{
  "n_layer": 17,
  "d_mlp": 384,
  "norm": "rmsnorm",
  "norm_place": "pre",
  "qk_norm": false,
  "attn_scale": 0.125,
  "init_std_qkv": 0.0501,
  "optimizer": "soap_variant",
  "beta1": 0.95,
  "lr_head": 0.00489,
  "warmup_steps": 200,
  "schedule": "wsd",
  "doc_mask": true
}
Each number is 50 + 10 x the weight over its row's rms, rounded and kept within 0 to 99. Layers, rows and columns count from 0. The size before them is the row's rms in percent of the matrix's.

# gate: layer 9 MLP gate, 384x192, rms 0.132, rows 268-278, columns 96-191
# up: layer 9 MLP up, 384x192, rms 0.133, rows 268-278, columns 96-191
# down: layer 9 MLP down (transposed), 384x192, rms 0.138, rows 268-278, columns 96-191
gate268 109:63 44 61 54 37 44 51 67 50 56 52 44 51 60 58 40 50 47 55 47 57 49 53 41 63 61 45 46 60 46 46 48 64 47 51 47 56 43 53 43 53 53 63 55 47 53 60 69 44 51 45 60 58 56 52 51 58 42 52 42 60 53 49 26 42 48 59 31 52 48 40 41 55 59 52 49 47 52 53 65 58 66 43 56 45 55 40 46 42 37 35 58 62 50 45 59
up268 107:50 54 41 55 53 44 54 58 59 55 37 59 45 50 40 44 40 49 55 34 32 61 52 42 55 51 62 50 59 36 52 49 41 44 55 31 41 66 33 64 54 50 65 59 52 47 59 47 54 56 44 38 41 50 37 37 47 51 60 44 67 54 43 51 66 51 45 27 47 47 48 71 43 49 53 50 36 51 38 49 65 54 66 47 51 64 50 57 57 53 41 46 53 54 50 46
down268 100:49 49 52 46 34 70 38 54 34 56 51 50 45 47 57 44 58 48 57 32 49 47 33 64 53 48 61 53 48 37 55 55 44 38 65 43 56 52 59 58 37 57 57 43 43 58 53 46 31 55 46 49 37 59 42 34 44 52 28 52 68 32 37 59 68 38 42 56 61 52 57 59 36 56 62 61 68 52 50 56 59 34 28 61 43 47 45 62 51 29 39 63 32 45 46 50
gate269 095:68 52 62 49 41 63 55 54 61 34 62 29 32 59 53 52 50 55 63 45 39 25 44 41 50 67 44 52 53 49 31 34 42 35 47 41 35 35 57 41 51 55 58 68 39 68 58 43 43 55 56 50 53 56 53 62 47 56 47 49 51 31 58 59 53 53 60 41 42 41 34 66 45 65 65 45 56 53 52 56 48 49 45 50 68 44 48 54 43 60 65 43 57 49 49 72
up269 097:38 41 27 51 57 59 47 37 38 52 37 55 77 54 50 63 56 42 39 46 56 64 39 42 65 51 42 50 44 53 28 70 25 45 34 54 53 42 47 42 55 53 44 39 56 37 53 41 48 41 52 54 49 48 45 64 63 78 33 50 55 61 44 55 63 60 55 36 59 50 50 40 32 48 59 45 67 47 50 63 53 49 42 44 38 58 68 62 49 46 64 55 52 53 47 48
down269 096:53 50 49 43 44 38 49 48 53 58 46 48 39 49 54 49 45 51 48 65 58 37 58 66 48 50 45 52 63 51 51 58 55 53 65 67 59 38 62 45 34 80 68 64 56 63 40 59 48 52 60 59 61 44 55 54 52 41 32 35 46 56 48 62 60 47 45 54 75 45 62 63 35 62 43 37 44 51 42 42 53 50 59 52 64 40 49 63 40 54 56 55 52 55 52 57
gate270 097:26 47 65 48 54 57 45 56 51 49 62 40 49 48 57 57 58 49 53 46 55 49 48 41 33 47 73 46 45 38 38 46 50 50 65 45 57 36 61 68 63 61 49 43 59 53 56 35 37 55 55 51 50 53 56 45 61 42 43 58 59 59 59 57 33 35 40 56 27 39 62 44 56 54 43 43 50 42 58 33 68 64 59 46 51 50 44 44 48 59 50 55 45 59 58 55
up270 102:32 39 53 48 66 30 59 55 42 46 61 35 64 59 53 47 69 46 58 42 54 43 55 41 47 59 53 70 43 21 67 52 31 38 43 45 50 61 38 49 44 43 56 59 52 38 68 30 24 55 46 47 52 54 52 52 59 43 58 36 55 59 59 53 35 51 51 56 45 43 50 51 50 65 42 41 55 51 68 43 58 53 44 45 44 53 49 40 47 66 60 49 48 49 38 48
down270 098:59 39 71 62 49 47 52 44 35 46 47 48 59 44 67 48 48 39 35 48 49 59 38 33 45 57 37 54 38 56 47 41 48 51 54 54 44 71 47 47 56 47 61 57 56 32 49 36 54 48 61 51 42 44 59 46 57 67 51 54 40 33 31 52 69 66 61 56 50 51 48 52 53 54 45 37 65 47 52 58 64 65 29 70 41 55 24 41 41 68 41 69 52 30 59 63
gate271 097:54 54 34 36 50 46 43 56 52 38 40 50 59 41 47 31 52 28 51 48 56 58 54 51 47 61 68 53 42 61 39 53 32 52 48 60 52 38 72 70 49 37 38 35 44 37 42 55 41 52 50 28 43 45 42 50 45 49 38 33 48 45 66 49 40 35 52 52 46 52 46 71 55 57 56 53 45 52 60 50 47 50 50 69 57 40 50 36 62 35 44 39 45 60 61 54
up271 102:61 52 51 34 45 57 53 52 64 45 44 48 56 49 62 45 39 43 51 50 60 61 45 48 36 47 69 52 42 66 48 48 52 53 58 64 45 51 66 56 49 43 33 29 51 29 45 44 50 43 50 26 57 43 36 51 28 45 32 51 38 22 48 54 48 34 51 44 50 55 47 57 54 55 60 41 45 50 49 57 42 51 48 62 42 56 41 48 47 57 49 53 55 56 56 50
down271 105:67 65 54 26 44 68 57 67 53 63 46 45 48 21 44 55 60 63 64 50 38 51 63 31 49 64 61 57 49 59 57 42 51 57 61 51 26 64 63 46 31 47 32 42 45 34 57 32 64 55 48 41 51 62 40 35 59 35 33 50 38 52 51 46 45 47 52 54 51 24 50 60 45 45 60 34 54 70 50 43 59 44 62 55 35 68 61 58 47 68 47 39 52 48 52 60
gate272 101:43 57 48 53 39 59 56 59 42 45 49 49 57 52 72 44 56 52 47 52 55 48 30 38 41 56 40 44 65 44 58 72 57 45 51 43 60 44 47 41 50 45 55 36 72 56 43 40 32 40 34 51 43 54 44 50 38 45 53 25 59 47 52 46 45 56 52 59 64 50 45 41 49 56 34 48 52 46 51 48 34 58 45 51 43 35 58 53 57 52 40 40 64 57 56 56
up272 105:36 60 57 45 58 46 61 45 54 54 50 36 56 62 51 46 46 29 54 52 73 65 59 45 51 61 52 44 36 44 48 49 31 58 41 35 56 55 69 58 47 58 52 44 53 72 47 57 39 61 38 48 67 46 66 48 53 35 54 24 49 53 52 71 43 50 70 55 40 48 53 38 50 45 47 52 51 63 44 63 48 53 42 39 41 45 35 51 53 38 41 59 41 53 48 47
down272 106:35 44 36 38 37 63 45 43 45 53 61 39 42 51 59 54 62 39 50 55 31 60 55 54 39 49 52 66 43 59 29 34 42 49 42 56 43 46 55 48 29 38 43 34 55 48 50 45 50 36 57 29 59 49 54 68 53 44 52 56 47 51 67 69 64 59 56 61 30 38 47 43 45 37 51 42 60 59 50 70 54 66 60 47 50 50 65 53 42 50 57 58 42 39 30 48
gate273 087:40 31 40 69 46 59 44 60 50 59 59 56 57 50 38 45 42 60 41 54 42 54 47 50 58 41 38 61 52 39 53 76 54 53 45 40 34 52 61 56 48 50 57 57 61 51 48 70 51 64 41 42 43 42 41 48 46 53 48 44 52 37 56 45 63 67 57 46 53 42 18 69 64 35 53 46 46 59 48 67 43 61 40 35 54 33 49 37 52 31 53 57 46 49 32 54
up273 097:56 39 67 67 31 54 41 48 39 57 48 58 49 72 48 61 72 49 51 56 36 60 69 63 54 30 53 54 41 46 57 50 60 40 59 60 50 31 45 60 59 54 45 56 50 69 53 47 55 43 65 65 71 48 50 48 55 51 49 53 39 61 41 69 39 52 49 62 27 39 58 35 60 47 50 62 76 48 48 53 37 55 46 62 49 46 40 25 55 49 39 56 56 34 44 54
down273 098:46 38 54 48 54 38 42 42 64 34 46 50 58 38 40 56 43 38 47 24 28 31 61 35 40 50 52 36 38 63 57 40 56 47 46 44 45 61 25 53 41 71 48 56 52 56 49 63 43 53 44 38 35 47 52 53 45 54 59 63 39 39 58 51 38 49 38 49 46 36 56 58 36 54 75 43 40 52 48 42 59 53 50 46 41 37 54 67 52 49 47 42 41 30 45 45
gate274 094:56 58 37 55 48 44 50 70 44 48 36 54 47 53 48 49 64 57 48 61 50 47 57 61 59 46 56 67 57 51 54 34 35 28 67 33 29 57 64 54 31 49 46 40 41 54 72 50 48 47 40 55 48 52 48 54 45 43 48 42 49 60 33 47 72 58 36 48 37 38 60 64 29 42 61 42 64 45 49 48 67 46 59 43 39 45 39 43 42 67 54 60 43 39 45 18
up274 097:30 33 51 43 56 56 61 60 54 48 33 48 51 56 53 52 52 33 49 51 28 61 48 49 41 47 53 50 44 31 63 40 45 27 37 35 40 44 64 63 33 60 43 42 42 47 67 51 45 43 52 58 51 65 81 59 71 34 52 64 62 49 53 56 67 52 44 40 49 59 52 62 46 48 48 39 48 48 47 52 44 44 48 42 52 48 55 37 62 49 29 48 44 55 62 60
down274 099:59 46 40 46 32 52 43 55 45 47 32 57 64 49 59 38 48 42 58 38 50 30 43 40 68 49 63 54 50 61 46 58 56 38 60 41 50 52 52 54 33 56 57 47 57 51 48 73 60 44 55 38 47 45 56 63 43 43 52 50 42 40 58 56 53 50 60 41 44 58 54 54 48 55 60 40 33 45 31 41 60 50 70 32 59 39 38 60 45 54 53 50 38 54 47 59
gate275 097:64 41 55 45 31 54 45 45 63 50 47 40 45 43 70 51 34 51 57 37 38 46 46 56 40 65 66 48 61 54 59 56 49 37 53 52 39 28 67 45 35 65 67 37 56 44 46 48 29 46 53 33 40 52 46 47 32 37 50 51 36 46 51 49 60 46 42 52 50 62 41 57 48 51 58 49 52 52 61 54 48 43 71 36 61 47 47 59 56 49 31 42 59 66 45 52
up275 099:30 54 35 45 46 46 58 52 43 53 69 58 55 48 44 42 38 65 46 50 50 53 52 54 44 56 38 57 35 62 54 43 43 62 39 59 34 49 49 59 50 66 53 51 52 32 49 53 32 50 50 46 58 50 38 60 56 60 57 55 40 48 59 42 42 31 58 62 42 40 62 58 52 45 54 49 44 50 68 58 51 52 42 49 48 51 49 33 32 52 59 43 55 48 61 42
down275 094:41 71 44 58 35 36 49 49 37 57 62 40 56 40 59 48 51 49 56 41 50 60 52 60 45 44 65 42 47 45 57 71 54 48 57 48 60 66 47 61 35 51 52 53 56 36 31 59 36 50 56 49 45 53 43 51 55 55 52 42 57 49 41 55 54 53 72 39 68 74 44 54 55 49 46 43 63 43 30 49 48 55 36 39 35 36 54 46 62 42 53 69 64 55 19 44
gate276 101:39 57 34 41 54 44 59 63 52 35 59 38 54 44 41 43 59 57 50 53 51 28 66 51 42 40 58 35 48 18 45 38 52 57 55 48 32 50 62 62 45 40 51 45 39 28 52 46 51 46 39 46 43 58 52 48 54 44 48 43 42 54 45 47 60 48 60 47 39 53 47 42 48 57 32 52 53 60 52 53 38 81 43 63 39 55 45 33 54 27 50 33 34 57 59 53
up276 101:56 55 68 45 38 45 56 64 35 44 45 47 46 55 40 49 45 53 61 40 37 40 49 52 28 43 63 62 48 53 47 67 47 56 40 55 69 49 45 43 35 53 53 62 53 48 51 49 43 48 33 59 53 48 56 37 50 48 52 45 53 44 39 50 35 59 59 29 47 50 58 40 34 55 44 51 42 48 61 47 40 44 63 35 33 49 39 43 54 28 35 45 50 50 39 49
down276 101:62 69 29 33 41 63 51 51 55 48 49 46 48 49 40 36 48 51 50 46 53 51 53 40 53 46 62 52 45 57 42 59 51 62 27 37 66 48 45 46 50 58 47 46 17 61 74 56 55 54 55 46 51 46 42 67 52 54 49 49 51 61 59 37 67 45 40 71 54 46 74 40 62 58 51 59 50 63 40 43 32 42 53 58 56 39 43 54 44 49 45 51 49 64 33 44
gate277 084:48 59 38 57 60 43 58 45 47 41 46 39 35 38 51 52 64 47 58 43 46 37 65 55 49 59 17 46 55 40 55 69 51 44 40 60 41 68 67 63 32 68 36 55 71 42 43 56 63 44 55 45 49 52 52 51 42 59 45 58 33 43 63 55 58 56 52 49 51 52 51 53 53 52 50 62 58 33 24 40 54 43 52 61 57 40 47 58 40 65 50 60 42 48 49 55
up277 088:45 54 51 65 43 55 39 56 39 60 38 56 44 30 43 50 50 67 47 38 51 47 59 56 65 50 54 51 43 48 63 65 49 51 61 63 32 52 33 65 53 53 39 60 72 53 67 41 49 62 46 39 73 26 51 53 42 52 56 50 35 36 48 29 57 45 42 45 69 40 57 48 49 47 56 46 47 44 29 44 54 65 52 69 49 52 47 45 62 54 46 57 52 57 51 48
down277 099:46 53 40 59 53 67 38 34 56 58 40 54 56 44 40 37 65 45 54 57 46 48 42 58 63 44 69 59 67 58 44 60 46 62 48 60 59 54 38 74 35 66 40 44 41 44 70 57 30 50 50 28 50 50 53 51 51 47 61 47 35 54 66 41 70 57 53 50 62 52 60 68 56 51 43 62 55 55 51 45 53 54 41 46 47 33 44 68 42 40 42 46 46 34 47 46
gate278 112:45 44 38 49 37 55 40 68 50 32 39 45 43 26 55 46 67 46 52 49 46 55 45 61 40 62 46 51 62 47 41 49 53 51 46 55 45 60 59 56 48 58 34 65 47 48 56 51 42 43 56 50 41 69 36 53 53 32 54 43 42 51 44 57 55 33 45 35 49 38 48 73 59 73 53 53 41 60 52 48 45 42 48 56 56 40 39 54 58 44 49 43 44 46 72 64
up278 123:37 37 54 30 30 38 56 52 52 50 45 49 53 41 44 64 42 43 57 54 40 50 40 57 51 43 49 72 58 59 53 56 36 38 46 51 41 54 53 30 41 56 53 45 48 55 46 36 51 56 50 53 60 60 37 52 46 48 72 50 43 46 55 56 62 45 44 47 59 48 50 34 33 48 53 67 57 49 69 46 65 57 31 58 55 49 45 60 53 50 56 69 39 60 58 63
down278 113:57 41 61 60 49 51 45 43 61 31 50 52 52 33 41 49 45 49 48 55 44 52 47 63 53 54 35 66 57 49 50 48 50 50 36 42 51 54 31 34 64 45 52 36 52 58 44 51 45 31 46 75 50 57 52 32 67 49 59 45 36 38 34 44 58 38 40 45 60 61 60 43 42 43 48 38 39 57 59 52 38 55 46 61 58 50 39 60 54 40 52 63 36 53 57 59